Each number is 128 + 24 x the weight over the matrix's rms, rounded and kept within 0 to 255. Layers, rows and columns count from 0. Numbers have three digits each.

# layer 6 attention query, 384x384, rms 0.0673, rows 156-300, columns 96-191
129136136123121132093127116124102135185120130113084117134097088139144163162131168137130139119181116135179111128121127068079128162179120142170093096129124136112150091155119099176184118144094146174138135142098128138129140103136138140126132102114131111121125140158123107124166110118173121092
133134094175083152128143134085097194112120115081131142153102097125124141105124111079164092146094115118133139130104142129090105134077108116125119139132134104131092140188122115150109136138123090144129138114124161127102118096120118110111108136138102163162084112127137116145124122139123128164
129171121094189096135129153130132107136088100090163134084091144106140150089081088124132135120094192145093136127125139146112131096131184164162140093108075130132106151131157102114126095072161092073147092122120096130110143168161097094111100139161162164095131102124164153111128138096111108150
148119122126153126116067136133148110137100106138125079153178139129162119139143138155119152181120142083136113176118190111105147104122115114152121138147116116135102095106116146104109134063110183130163119126158123130101118134129120123141146130115115121140087182135144150142111164110101121121
105157134112109158117130125109059151115133105141129143125156126118173125137146113118117126098084161153105124125118131148092092149153163106148124115114108121140139109172174105148111104097098080119118105145110127083160128111145143149100133127112119139127116136166155076158153127157147106116
123131090165099120113111153151131106142145112130143107131163090129181171155107118149102122094110116122066152103168138093108101079115126122105099102126111129102128124105124117127108160098086136099129134126089096173127132131100155094137130125121125134157102086154068135130151098152132136127
137088145151118126149153113085160120148126157114118096138113136116095136097107180132159132126195134106103146173087121104133160125129117106142124150167123206114135123089119158087135123143138160154137127107156145145128163128150052083163165132129132109126108138140148150100138129099118121130
112086161111152130157138110127155120130108122124112153061143162119117100130160155109160161157144123121157095112143091136140152140120176112091179138125094111129107107119152127159143151177189146146117147119148148103131161117131107156184153143141214146147112163093102109148087148119108082109
148113137137095119134142085126146110129116100133117067134135104136068152100148159166131152132173176130120165129123140123105155108123156142139119129096114155089144184151153193122106110144120147128132122096114181109144109137122115111127120120123149080140128183140136123137108129120111097123
123134102155158068149166145109141128159122099135111145167130127126118129105172130122161141168167123098123107131115125156107133080134114116094139136103164134141116181139149157111165104143152120143145147111131164108101139120118133149123121137130172120155165174129147107113112148151115196128
134136101120134124159139188175114124114136105176148168097166106112152103119097105137108123140113121118095117099137157156115100142108135098106139141107135099163100106172130109141120112122125115100127126153076101119143131154120130187160096118143124104149084128157122107156127166130145107132
113124159119122143113125144121113122114131117089122129163162103094148148162113115155116132124118124097150100131132126117197104173157118139100125073129143140125168122131135134148136156071142152157114127115132128138093101151134132131131137150139118173102111110157091141132179079087152121100
130147153130138170082153134104113148124088125107108080172093115097106138132152145094095123108147154108165107141115117098152149162163096145132148104117110155129193140135127155147126151145141125138131120166173140111157143126135107147091106108120132119134138126148133136118151123104148128107
136126150146097142134145081095153110132131140110137106156096127116127158120163157111142120099120127153142137103086124112110131125141112138116104145132177135132086165165158196139120140147136139161116117142180143084108148105143125070089155139140161130127154131099127144093121121146090115113
156160142135123085161119151118149144176107138110151142149117116120129134113131102158137110136141172098107128114146181158147132111149077059150151185100104087140134123120136124128159097140157085131107113129111098145164131155128115171115123111127124139114132119122131137145155144120133126112
141185127125142127098150071128139181124115142129133148151139118090131169164124124106083161069100144121134170124130169081145157153134123136080104139120079152122156138147127151096125151093129132117126118116148126145161167126132113094111153165137130112113148100137150131122120143213104153099
131111140128112166105150121116135144119149157112142112133143129152127138136126115112120145087145145094169133097093113103169124166122157147110071081141130164130165101116133127141103132133147097147141109101151123149125150089118084185138089114152123143128135143148163132092134126143103137169
176155106118142158154147116155168080123132103100120141169118094121112126138154171098127128114138092159129121138118150127082143111133066137175086145139123138133090123136106110129117157168153136131163156100129151076061139101139130104131158094136150130092084165096090167096137126091125129103
132167113147141140122141140138123122087098147150111134135145100130108135150099156159131133122110120167176100101104147131097157176148125153118090109140132122124141144118182140098121139050113108175122118129132156102122142083151182103112093137165209147162161111135138108121113106135117230122
117098119151151122158100121095140169160096100111128121152108151134121141123125144137151095170083186152156107133135136140146149067127097102147175175088138102105091140092178178141106157101097169101134151127147104118103132147106129090094152129119142114149131138118108132156103138133131150071
070123143147093148150096145123125136130149195122095109107077183090101108096109131135095120147145119110179142148143149131121119149137134126094141133134114128140159092103193081130164092133150108117142134101137126153168072168132106117164148119087147112088136157130088172146106108121093081116
157104151127097080158125180166094074097141117098148103117110115118170069106139057051152134101179108107130113148138133113164144130129129154151140171165177126157094175150109118099107112122137130192094119101111145152135114108141128160145160193164161145152043131117119145093113097090132130201
117146085118127106110140113122081091109128110178133100158124165147160125147106138132113126121112143139125131116085122156091148103084094136140135174127128121110190131132097179042158125118172155160153154144111122142111115125113144119101115099094132083116132145149103160147116135138112155140
168156176120132157197148135142110122146066135114100114122133134142169145111163143121172116145079144068124141077101143153164158158087111131088104183136103102116122142153092192083144142109148174133111170116140105071155069132144132051135137096134143144101160124147120158128122121109101102140
149138170104073136131147193134102090084133107164053092106142117107164147120111081100119124128103115173091147108133135155142120157149167160130151086107141094155170119106187144116208137130155110128136162143129164098138176150132173130153133100144163134146140169136141164122148130134144133165
074128121140104168083145148069177139123147156138107153153197123169111103156101166125153162104115082143144169119130150106133103168184206165156107048118130137081180125081115055122116109152121076077136110137085126126122119135117161133131097142100138136117156135135138106138113130128109132160
136069134151080126174097059154093116081110153111150109144125144164101140113097098139154091158172191139166078086056161117068158141101104060103145221196132116125153132187157142131122131146167095178129180165145111148112147126128062177137153159144170156165106156162125130118049117113076121070
153162129100123169135084156197097108150125110135108132101135150113160140095136126072141133177063129139130138137152115149085131105130101102096139128107127125145134152127105162167154177144137165113138107119129112124148120105110102106114154125121121127158115151140133133092155103118129119141
105101131114107124058149118117122120136173149137129148128108130110102161102139109116103085128125091080105121137136138077084049198130219153172116090145125104156083133128104110154070132120125077091119115126177118117144145074176100129151110125148116103105073147139154088093121115124127130109
107080128131133154118147121102088123144120125177148156158107157132156130069164164032120135129135107093064096103147069135156121104125095078113105077161104176181151139090092108097126104177164092110103096115124123103125116113159150122151129149156143127163145144176151185126113133074111123161
074101117113110145088077175128192109124125106152140181110139085119130139158151083166161131116140111155147118147146157089143086140183142147152145097172123111080114144147148069170142089149089084148109073110097130168111177129112180170139142169095126100108112098065131108090159173117160106167
119152089158139073149131128116116184091144126125117135129051135139150111126122119146128087128096116050100144108120085118122119130084142128087104160135079171134080096186134158125155128167147171118093100094130147118128107144133164103134119164140135091116172109129128138149118148125179171106
156109113101151072112061119146195115146064164138136145124134145123120119128131127193148108152185134161091100199146155131098139142095099129194162137145157146115109124145131083088109127124080175127141160128121147158110112122147174130150144089141159117146092140109114114126128098196137161105
126191106169142115152139084141127103179168091173183140111125101144098138116120099166084124142123146163138146112116121121086121139070153127085098141124140162159074106171172183119111088121097138134125141180158109102140112115180113101083099142119085111125141121117177118098124122150091098148
116106121119108200099138171108109163115139129191127113086152083120130134136129125136164157184095120107133123153139106068173084134126195136189114121154117087119106164180099120154084172145129150140167148109106109078110128112078185124134134170148121158077125097109182144097171101184099116110
112096109145108112133092135156156153085134112111183141124131115177116085130113123094075136059100098143135128083124153116158126148157170162149168122110064094100120105100145036132128130140087092109122138103069158175162112156110147148153151131119101105067166104159098144109125149103119105164
148128200136086145145143170135151107130109137162116142119123148161154147107104092138105152099136150114109140086099136146123111147131141108152135084137167110119158087117146130158150117114103140139109100149103121138171125122097116103134116164091132126092112147150143115118131169107157092124
112148135157170184128137094128128124117125131136124165194155121127112154107124110146171155143113114133143126140122127138134129134105143138106150132123086111155136169105119119099106150103095101153102129157119152096087145088125150148106136129119134164117121127095106101088146119098204095174
123108117096164060133145094111128165147128132121117111103139137136124104151135164100131126154128135154139130138148153116122159142150102144136079136122087152089128085180141125089152120155127136116147144110160101114126136140159139139159125114124143096169133140137121144134099109112092135089
132145117117085074140078161174105091121111121129133129122127137148130130151096099130109143117155142103108134121153110158116134118161097135153114107159139142121128106147138142141118115103142120086115096113091121172135139111123102072137138162118153136099124114140141135127110127106128111100
135153125146138185132131103108127100123117111151137135156091139132104109117175109157130130149115107141149110188135123109142114132088109139135132110145139125126156134106114146145096115121151139162101137138100130122076127139114137130109163150130117124118118111101126138133172133134156133146
110110112142158120124172102131127133171122116117085120125113119096104124101142149124122123155116103166145133136122130131112183125131125137146130147097117106106100121143118077065125113156107143144123176137152143091113135125164149171102146092141145135132107126151088129110155109137113126146
126110106123136098125146149140141139120168134144104110112124142132095123127121106121111132124108097156147150126141136142112152144144144135147102148167136130074133112183104140140165090166121145139138114125154113165169133165109134118144108094123130134148117138163129130149102105102122126141
117160143138093124125082146138107154126129114099129144122143125134161129102099079098143109114154170087133084097115103145106121133168095172131139110131127124144154134130153116133186139071128108108119113144145112147107113106115135134132118164134146132129099101126149123127109136101136115129
121080106107162104102138132146117158150149150146123104088125123106120119130123164103117141133096097153140125130146133164125112133135148104148099126124167098104152100147103122122126134151134179139104120130140088136145115157125123112107121121111122123152131140142099161126107108134145133141
144133127151122108125114144088115100140147119135136181120137129111162099171124104134134111126150130100113113088098138126150111151113102148095142135102124131137141122139158087111149130096142096129104134102129132150140134110140137178090128165113113102127131126129107121132150124129144117126
141162138133093149135129152107109109084126096146162139154141138139116135120153106147140118141133149151113071137129133096141085127130140133129135127143132115133129141107142166151142130097155092111122131142135132130114151109146172150128139164131121113117124106102132146153173159140161152157
110074135147155138118130107122119125154113103161120121120153119075119151098168118119152152146144124108149132134123134136158140118100140101128119123126122146136119118170101106134118135162104150160139119115131124097141120137134101118101161094122119142086113132165077110102150123125152111155
127130113160092125141143145149157099092138164143131138127119167142123110106107135162079100101137152142124163113137101122103098128132108166124171100126120121130154173092158110117165175122165126140097111127134106156124148143120077126125092162121155125133143137129136101142084125095132157094
150178120124115115151114176100139128142132118136117149131159112145163129124092114145108122151147151111142104119169132121134105111119126140139121129135116122140129127101134150133137132103152078115122110130090144142135144131117169151136135167134106120088149105124112138118172135150172128119
123110101150162162109147148115104127129146144168106161114094115102134139118125155111092127128153092135139158162133128129173148140103159116122118132155110087137171112150085135145118151135114109187093118169139144102099104125122086101106117133124112120140117136145122139107128099105146119124
119078121156147097118121134152130132181142129134087105085123122106094126099141133110115133129116114135134137127121114139138130148114142091162114136127133124115109138132107129115126128159148183125148098136108121140126125103107117089124121066141125128147113122170115131152118094126096118114
145152138124115122174147148114105141136106151150108149141133110143130111150103127133118132130113130124113109147146147119089164130149150124119115129106087129172123119112190145166167122136144077118155146130143123113186158141115136136163145116144134132123119173069084135107083140119166118097
135077140121148159149105178160129175124114110126100131126161158113156152167094122102123110131135111110111153142126142152124193170163125101095089135119107133110127134153104112112108094110067087098127146135151134116136121143114104116167172074155184149136087158146101121127166116093122139125
115110121091128091138130072164094173133150109126145127124151051137132118127130112127147152105136127117157157136147119139086135128137117130123092108074156127096101146170107165130131153104140171125119176110148158091111127146166092130103121163133135153107158121103099147125133125122109152149
107147138156118130134145049130140097053141129112156130160156159166152135121131099139168112115134141071141154130133166097114150120136134103159148144161117113090103125081135113136118153104153063187115128076125136114125124123098094122159089134125126126083185110150166122145101100136163143127
117137123135151132149102127107102124104155114135151134192133117129184150118105122126122123121111119124140140125119113115126145122139124119132132136099169126178115118123168120145099132140112117144101142123108123127149113145115136151096175147143170110120110147085160145126156155165116134139
118123116131142122138126150126124121156160126150112095131108116139132119107120157112088148126106113132132104121115117117172119118108177127122111150126157141105154109158075118159081122172134124152110128127110139119139145140098126105106161135148100109112164111173103145142117105139133125143
115146151104158137145160141132109123153073098118126156130124159192156117121152133130109099142130147151080102096086192143188088124137180137107127061109138120089111107067125129085218139146089160132137095115127128119102154133124120107115132163101133103153150135069142110084134154135181124134
156100128129175105147138133126090137198067122155165198174144098126173130176170107134107137114146104100118129141127144089183179142126121056109072137139153122089075101170126131139178144136119142151173126099123127136174162133129107093104129130089112118101131177143097099134103073123136137132
145099122129167155108139105113147124176140143137109160139127109097138141129114095154114152143150114111132126095148133114173117111141115133158143145120119134140090144168127093128169097114101119111122111095134124092200101127116076125120103110079164142149105154162135144151104107133121088112
141086158095180089111117128148144191136118161110135099142158170100162177078100154129116147122120120146130162156096156123163113136111144104143150145130168109122131101083131153113143106179084141097140143129145131121099073147103066111123185096121151103197143165122154118151123152168124152176
161149133090122112113106112136161092195141143145134114145113209099125118152135107126108122108135108140120115128142149159079146124153093110153123176110089144100120183149140170144148144112176137117149157148150104149117152130119172104132146115149156138173089159131120128149141117126116126106
115142129122168158081146128160156136098137142134092169174180083160134116151159108125163108163147146122143112101149120157122130119151151133100157115123160152117114154126184162133145141117076106095144105102133139101084133076124078107123130177157130098113162142078129088130140100104107129115
115125142125150130107122111162108165124147157124087109125114140151132094134111170118164104150094137180140151178129146157111090117131148138160152123134113139116121163089109155133110185121147112129138191159124142139096128074132109105130156125125132113128165181099144168118099125102097133100
108131126123143100095168097131147153142117131157122120158130104110178119103152101139148135144150116092150177124122187109127131101118123106142114120077113123113105136127132073094139117101116136104134165153148098173171148128160068129121122105137135128112088146143138113132132140148138090162
148147120135133126128159125142105122160160161113129143104119150117169115153157122114121136101100078156130116143157109142118097120095099101102111134167157173127091124122096193164111134174104123111135110153154160102133164100166113146101152126175130123091148108167152131115099123126132148127
116089133095143113120099133133163101143133089126115137136124107119093144120166066129101170116133105143132091153124129128113117158102072180067123093119129169146059103150129087124144085053126125115152130104143091154099082105162077104143107113084151129157119115105106083133153103152143162046
129109130154128130095123139140136124125116176127132162126139160132142113130155089135133120114137137102128133164152156113137129099147136151117070114100111124107106144128122118142107130130125175122112141110080112169108105094135143154157090110151138184085154091111140115132113132138130115138
136149119127110134136141122105142108137133122137113128138123134122119129138114154110108124105129134157138129115127136133138124145133113133146141135143108135125124115126127120126165123117114121126130125113148145128151142129135135122121131123139143103119145144141124127136117111145142142133
115139112136135139130140114111137098135174141102134107131104117112133098144154129127121122147145125121125147123120114137140126140137108104137119115125120147133141154135142134115111104111135095134117115130139155117123128117135125140108133144130112126145117137126114125127106156126139152095
147118102131126116116124138106129124099111141160155137087127118108139111126153076157125137121100141109111133153116086095169117106136160142123108131126113108105118151126158157135110107122126133149114164115119122164098127152120155108139139134132113160097141097119101154155104154132140095137
137128158093140113147161148122147127110112120123099110156144125118139125125125131136151116121137089122117144137132120147131137115164123105135122155145120131142113154116135129126125110108130119127133123139140147071185119113148120103121137155092118108150108124116156114119100124139130151109
117124128134123122116143123122120069098142131156133121109149139138140115107148121151105133132124156088123123118113121127154085116111135103098139132111139112112131119136131120133108137138142103131142145133126122138108126133147125161103122153138131161105133113127094116142144169133119121138
127129137144157142146149148117108138150139120115108102095124126107106140176099133113150131148117112143133142132145165135122136160146133143153126130152095157130151124147111132149117109119098090110122123160135125110151155136154122143151114134151126114147132133138119125098140154126124160135
117160133105116109118131114126122138144140109107163121142101101115148131137081120151110134133123113112148137148112135173122147111106156132120098107132117090156141148156160124126138082094111130131123128146130123150148132136123137109131160126121122130123133113138148155154129148159141135130
110118132119148142147133151079129158144120134123127127119159135121097124147113121133128112141149113130125137119117162115126115146114163121141121106124148110135156112131116144120154089102111145108132116108132123152148114148134126130149131152140145102142116137133101117154112114132105139149
115129144162143148139168147131134121101135118119140091120132098144118127131118122145137130134155115149156105081089168150104139130130129167111123136149110131157098156120097113118139109105145083131120120144134146100127150124120117126139147135138120115126112126140134119098109163139125146123
161135128077112132128108162096125170084133153138123164138151126134146127110136159162127127139102135156151152128140073151135114133116106120127148120123107102149165126129124132123141113117144127130128118135154101111187088124126102130112129129084120085097146110139130124125130139160163156146
116108109115132087126102114145114106137141141138112136110097147145143110145134120127101146123108139126108112154144104116126131092131120098117105119109117103098146128137147129146116146150129150122130128125086124156134112103122115125134157130125112142126135118117125115138137130109117093108
132158128131136097141113134127133096156115157142130126116122134115129121147139087107127146086096172100114152167129131095145124114102143123138162170107142149095109140142125138138114145143120151117129166104108124140108132143121155126110129159135119128160086141132112130156138119099083110138
113115155120147136109123126138131129136103114106123145143144099144141126110095111077114112115113126186128148125098135142128127130148138159114132110133106129116120095142140148121096121105123116133118131124143108118131148144142149143114093136117141141120098121193144169130087143106136127147
145122178154137133136140137143125108125155123147121149099090131131134128154167117109136169143138111117113127123078164127092147129115117136152120146149099146142124123108095098115134106113138153115121150144106124111106136102151109073151139113113153111131123127139143144112120125117117108135
121147119116128157111096104143123109157104116122163093117129111126099136123099157128118140165116085114180115132137139158122133127103160139140145130148143110159102115104125144154120128152148089138117141146121143105164158141110118154122152135135154129144107119107077148129141123128141145132
124089115121139137113156129119128099134113113087087123114128162130141137136126148100132114123143126140164110118124170144098124162109141086149163118128122118157118153114114133103117100142136073171133155135122105087142150119150155096134133106102101133096128120127116157140120102109099135103
113156150154116182140151102132154117144141141130128137109136158188132176107145152123113150087129111117156123140141130154141115163162153160094134159130139095139134124113132076130163121121160098106132128139151095150157139134111141118124111109131159093138169106161135112108108119129128181091
085122087121109196118160144146126152141100136108109133134162149106082149112137143142118128126108139123161105140111079107116124135092118137143186110167181086126135139114153129133138161134109095139156155114139116174118109118111133118112148145190113124118132121141157170125127142147156136151
092128150084150111120137154099120120140102128118135154090146130104097142126130123133173141137148134115148089126123155144160143112129158120148118143146160110131158149103094120153143088117117110162115097124144118170128145127136158138126122126105117139111114106109158146107122141082167131133
159122136149153135112150155110118122137123146143132136136119152120190066127079110132113132137148114110140096115108171147149158118121116112098153151125116133157092138120172109115154144124111132152132116138109132121131129104112100131138088118088135127152148107139159128132116170141118116103
110103147145134141118134124122133113094163156114121113105153130113117118146106110114147115107129098141096141117091130129116130155144138134131122146109123136090132143108104124161139128160103145153137140124115127139109137089142127146105119115121073127129115138130121150089103111125130112120
113147119138110139113136154120110143109130117092126117092149121148147147099091098098142141102135192138121159118121135134139090148142131134141121151115137143120120144122115134136163140134130114113132165116130114133139123131123127110131132121104112113155141129142162134127137125134118149150
141115140115133116121148111150137120103120148130097141126119150095152116146125092118154153107117125141074146129146146101076126114135149111112102128120114144139159125098121124103136136124134145122143121141134128107119128117117148130114133125153117123129101151133140126132103124137149106127
131151094117118124148086095120137111126147146178148115101138118086147122157132127133134112146143123176102142169147148125139078119110141119104117123114136124115152137172135140138164095113108138101082142116111130150111100130180142121120121150177132152150145110123131158131100133128101098139
141111140124137132141149136127155154144128162154095132141102151108167129125115144119099118126139144141099156119155161149118120127150103102081118134106128183121128141114149131152145139156146130097118110173088141151146103085132129128123143104098103102140149140139127150087171115151092122149
180142140129158132163150177128090130163119131135110097143159064093179125130129122157136165138117137082129128107129125101142130125104125113136133152141069130167139101132111173128137108109120116152106111161124128160136125109165127124154180117122095140096105085110125079172115107144148127154
125107124126134107122131129126093095096139078147120121089133147087124125104118108129100152129124091123109133137160100108141121109119169119136142127113095150127149135123152146112085100115125115147079140147137125122173142115170121171115159176126166113145155117198131141136066111151145127135
127165160089111125124094108124108092125133115158170160080138130142150137123134097131127151129118148184122115111130147158096109137158088105133175055111144131109110098103151063115107144121110149122119092137146048163104142131155131118093129109108135097103106121159117132078128124128149155121
086105067107142074147142093167121159071131107110126131123105142136136150094094109085137132125129143178118105149153158137104131102151153165127158130124139179139142133140144126146222124160154123159146158119162149123133171102112127137129104150160115117122152108118100126087090185157112169125
156153177151140137128158157169083112117147104162121114085088144141141126133147163123187111124079123120098134095115097128114107143096111132091126138144108162110106157120122165123120158127152089142121099189127134090090087097143121080109136096155129097125109169106140148148118142085092130124
102126133137139149147145113174185136148130119154151139128088113127156115103087104168117121162111087127144121158144113120118115132164128114128123124100134125124165128130116198118117158150155109107099103148089086128125131102141138141137131077151106131118129142173142184108129135136127145102
153117134123148108173133120130127138140174179158122193170145159102128122113162172160153142101133087174115164112134134148119132158096117168152141129104151140137150111128118113108127122157125143109106165112134164112092118095114168125143108110138125108108130125085100158136092108130136158128
147134105088139114124128116134134131114142131112122169159131147157096077126115121144132108113147089154172135119146131118145093096130121142120141121160122144131107127105143097106114105143135152139110161110123158115132127137132136127097116099131099138103141135159143147102101140135145141119
098156152155107120121106164118120116116086092110135057127150103095162124121104088075137138153114159076098091103109138129127114150144087153150112125107084120130093156127171126130149119119132133112152123142159139130132149155140102147129129168119142150127112099139102087111134141136113093120
110142147120115157144121123126107116117110137139119117138117142130105131145121138115110131160123131174125127142142115098131157139144110118116094131104145136142168097112138118154133108104134140155151139131170141137110131109115128092168117119147117110100100112081136107132130146126134136139
134112087134133114151144104118141125114159147119101163158064146153116142120154171129134131148106110205161174141132135105133135099097163114115133125132163181111128125131101126106088141149128139144124146128113100131097086098135133123140129088153116096135134114100146133131120142128156141142
112106120133145091116160124132137146126161126154144130096142107134135119097119105083152134114139126115133145105127134150110116150123162115157136137145099125107116124130136108114132144139132128123122118134129147099124151150148125123105101109126132166143138103145139153113085130154115122117
130120145139134122115119134138098146152097107134119118159164107142122121125080118155046098137126108125126096102114133106153113124155108149134078136129106132142148150147133128109156127114111108128152146078123132136168136140111129143120147167155124137143124152152147103142148151116136085147
129146104140108121133101099140128115124151156081110177159107169132136107097127168125111126139108127178128134141106114082178154123130106140122135121143137117139184149132113123110133106131145127108135131128121106137095120091091142096137132126119121121135109112084118146138130122130143161097
129153118121157063118118145117118165102108122167120098101123116139121162116121111150123150138171104109121155149139154142113118173111156120142116127141059120116107162137099131117128126129110116097146113149148144094140129144121121121121124143129126117129129136147122103114118118134095103138
108144132131098135137108137116105147145132164101107158168126161111126129158113134129077115125127159152160113112127106095168132129137122154103154121142143110136157130101144131142149095096155112147138149087149120154143122114104121120160115136116147156105105159125143132121117127109123128121
127096135115101097131120103143159150115128109121114099101157103129128156122123136095172132126130099141118147160129127144082110121111177139150137121124136129106104133129097151079127159124133153116146122161151136091088160173140116136072104142130141142108156116104151147087107150148135129086
129127129164188134121112164129120146147105139143156117119157119092107149160119134136077135134193136125068092168094120127105142127144130138122131081130099110145118125118149164153125095104149124125139144112152095135197139145129103151146115177150177161101105137150161131118152130095115130144
132156166104055121135119114148123077112132111101114152158149198124135104132091120116093144119127117113149146117169142091153127121143146153116149099121159127109147145077076111110144131118100096137119144133137120135123155122134087173145098157116162119084114128090132119114132144124119148158
144117113143154127106112132131134120115145119169143154119113101151102143169125159117151147112112155109127155103115141120137124137167138125083153109138138182130150176111139124131114101164140110166144126127143129133130149108133096103131114175198124158152116079111143147158104115112131149113
152183070092102138117146139140150098113125095153110130114143118147104124131118105140167155142128124116108090103086162189144086135129136148141127091131114158126131166111145099099064096137149136139133126116162122119108133092123141125094141136174188127139121136076167149140105154122145162152
108055112107163091123114132122165066133152120138129127154102142169115140117139134110100107101141096121109129158146102169147125139126126090148107104101133112081130179152080097182152113151166145132150107133133109117174126136157150110106153106110166105070117182156183126079162161119141100121
127099114148139162133168125127126141118073103090168103114144129094136157144146139142107155101151129123133114142128118139134138126091122126113120108138109137136111102132116148155128108149132082129109145070147153139159142144113105149113144138131145107114126133163083121142146118139096112147
118150133154131122126137162147133096135155185125114125173119150103122134165101166140091095132114127131130154157136114088162137130090093137129144094146154160132127156115159136156166096122144094142118142118136137115124142114164142136168104153150114140139153130144125160102143105113117110130
116105097127114147108157151121096105102112122144125151078097122136130154152146115142101127131106127156104136105079173168121139093103149104080116147120129118120095076114138136161106153154128147154123132184138146156141111134177102139138146088124153144127163150157133125118123118114117125154
109155130121155132117127131141121183141097142167131161156169110124115120144140140195141189121109114157122170126130095135119153146131165154159093101137133138119070164128153090124144129134116144161168131159136148159118140150145093110109125132103138120118146099139140129103164104118101091150
113122112136155160125100125089108146128101100119130144165113142095137134145102102156097152168106128134110129114137172118098155156157136093097120135158124116136144131143179146125137118086147080128130128125134099122113111125135141116200121148135127107125084146154115101134155135097102123138
105176138103087121126111166131122125098144131117101083136127152102163141117113122154106122123140137145083120134123114126132157126151118127171135099104106118144123147153163127108140132105115093113140100147104124113128164117115112133134143157120144160091094134124117132164142115134113135126
126113141146102082120106101136134173094168130130117080143119151105148144103153112094114119109141105095130119140140108148150111138070089133142128118113159136103158112148110165150092161124148117125165120154159077125116154156096113154090121155120173105080095139114134098097107127148107121143
111111141163136216109115135123171125182131138103159116108119108136122149141157122147065143074170137168123160110113079129181141138102083147125178108122140105100149118129115093170101103158109100171131112137092163184125149124123092095154145106123094151140098127159095146156128094135084140132
142112127146178134133131104104111144107126109106147092063112120069139186127117113137104112150092080142091126092112136134111144122168157134110093137153107144115163157162164197140108126145159113106107118137128087084126123142118171149150132127115118151079136079145103182182160094111114083112
126106113128103117126134146126138134100130102084118104145112143101134135128120097136182116133146131090120117121127120164112138144088152156131134115151139119129103123096133133116114128084160103123126135150152151139181157166166053140100158159124162146104135083138129132088105113096112161162
154106117139107104116163098130087136145148108104139132087115115097152110133155115129095112139129094141132146138137106102142145106108165124097142131143080138138095077047113124156120152155126108149106112114149098121121113093170114110152140150098148092130173093172094113129122117174151114175
116160090124122106151124161140120130095131136177119133108154143157135135116176136114146133077066101165099167142137122167130113094143120097122111128173124166121112155098073099122122163140132148204137130133126185151125113136103132126123103129128156134112183102114163148151132125145124160126
152131148127141100119150108147139150095134112121120152076119113140123147193118117116156148124098154174120130122100113107132089108132152144118123132127139142112101131089132128123136156099129145131110091091141106143084099157154076129125095115165166120085117080088163145099106180079161157157
119168133137123106139145126109173146118126138124176115138155098160094146153123128145170119112129131150138123157104157112130055149151154097128163108139112163145156126026130150134122117115116130112128124180130142107120116138119125144102137125166162159112106060100138128144105118122150160144
153147149119138110150118108119119162128146118127112117104158089107119128125126096148119125122118114160137193083124130095111143136126144134088099148160100164149146145144123091137135091084152129134109097063153095086109118129143108126120082174154146129077095135088110146103194150107137070155
170146150058098124114151138147131156165125161146101140132101099155120141151167124119130100142125142147186098140113127111162074155166147125091168120110152156134128099095126118095147085081148158160102152108160110106090147152138121099120110166128092103125143120120129137113132164147161144137
127148142128137154153141132111147157109104147069100127112129148152132097146096084104081120138139145115140134114113159144144128113164150152145114090130130120134136139125136125128153124098116124136127080138130122122149120145171132135156126104145139107134118123114140149116134130152137128146
103127079113103103111107103079122142111122094117093136144120138093086103132110125135125148144090125074120140109134098129120132138137120126119125104089087146160156151074086109198144123146106181128131079152128107179166155117127124111133166120094088142118169126175132124139111131105140100142
135148135142173128158119142137135121135121134103105154125129132121145089108141115110109128120077086110116136144128163135106142090121124128138103111108150170162167161098099100157155167146107125126145163101131114126082098119144155094118123141075146106112150117122156074130139121123164098141
157120117115123066082119131087129152146127101148079100139092100122109131109097125154053100111036113128126126115149105133120098159097091142117115110139117126114131109148153142145156096140135122110121102141174127184110145112062150142146153135149103106131098106147122115167108104121130143140
131106140114164140140135136135127162097101141116135156133142156116097115136105120140121165133162099127118150071125157147098127139118149114126093176084089152154130143113096088135157121134140127137128122163154139145132130131120080130124170117104138129123116105120139121136085139155110111106
147101083107136123106089130091108086132144119108089137129143125174110110114038143168109148164070085137117099114114175158084118162096129163107141131143112166155145162104133100124171082119146130143077114118135090184184089170036140110110143151093142089118136159145127116163149120105133115153
109107160102103143125118114140112106126146120147128139120103127138166157146127135102125136103158200159096110142152108127103131132103096163139105073131106081102129108091087159149112144066121164094161118142117086088187159125152066123168120084149119145144089149134143136106141127163156154110
108110109119125121109118172116089140122130134154150112091136167092131130150129128133122121108120114156102180157131102120152193129132148131127117132151089135153124093153150105136126192154124124136115088156103137106126071092095138134114117134124089103125120147139119125129146117129083128128
138103094136133106113129107117158106141141150146120142126105118146077108133104138178154153181130105132125097129099157152137152145094119120152160098145128156152133164105119113098123103131124114115103113129131130189177118146092125142110158148127124086155123139184148128165114108131119105149
161134101123083170102122163174112130141135139102147126201152094107139124115103193141129135145105135122159131114146150116120115163113073179087110069119178100128139156106142168161118140135131137109114133152133113147131124116133103126168100134189089117115121111155133133121104139141130140124
104136115155042203108141129129099158128130135151124105149128102120162144119130127102106115125100145162093126132146120098154136141138108185106111109126141119086137088157140191145103117124120122137124135158054163100148153090141144153157082114173133160130106102134143119112096134137150113123
112124164118164191092138138141116177147105093160181165124088094112107154120162114121144132129117160159154120125088148129136138147141092148147141133143156123165115096158132145111122138100118122134161120126136118108125140150130157121121084103158131170148140116132118153085096131151155174107
123130126105130140126100136120100135132150160115127112074150080186180094094157147108112102158151143118126100131109133104143148124146125156145131156157122149129147105167121148143119139071114127145139136160105141090223149123141155110143089116152124160154139153162112176115139070159156127171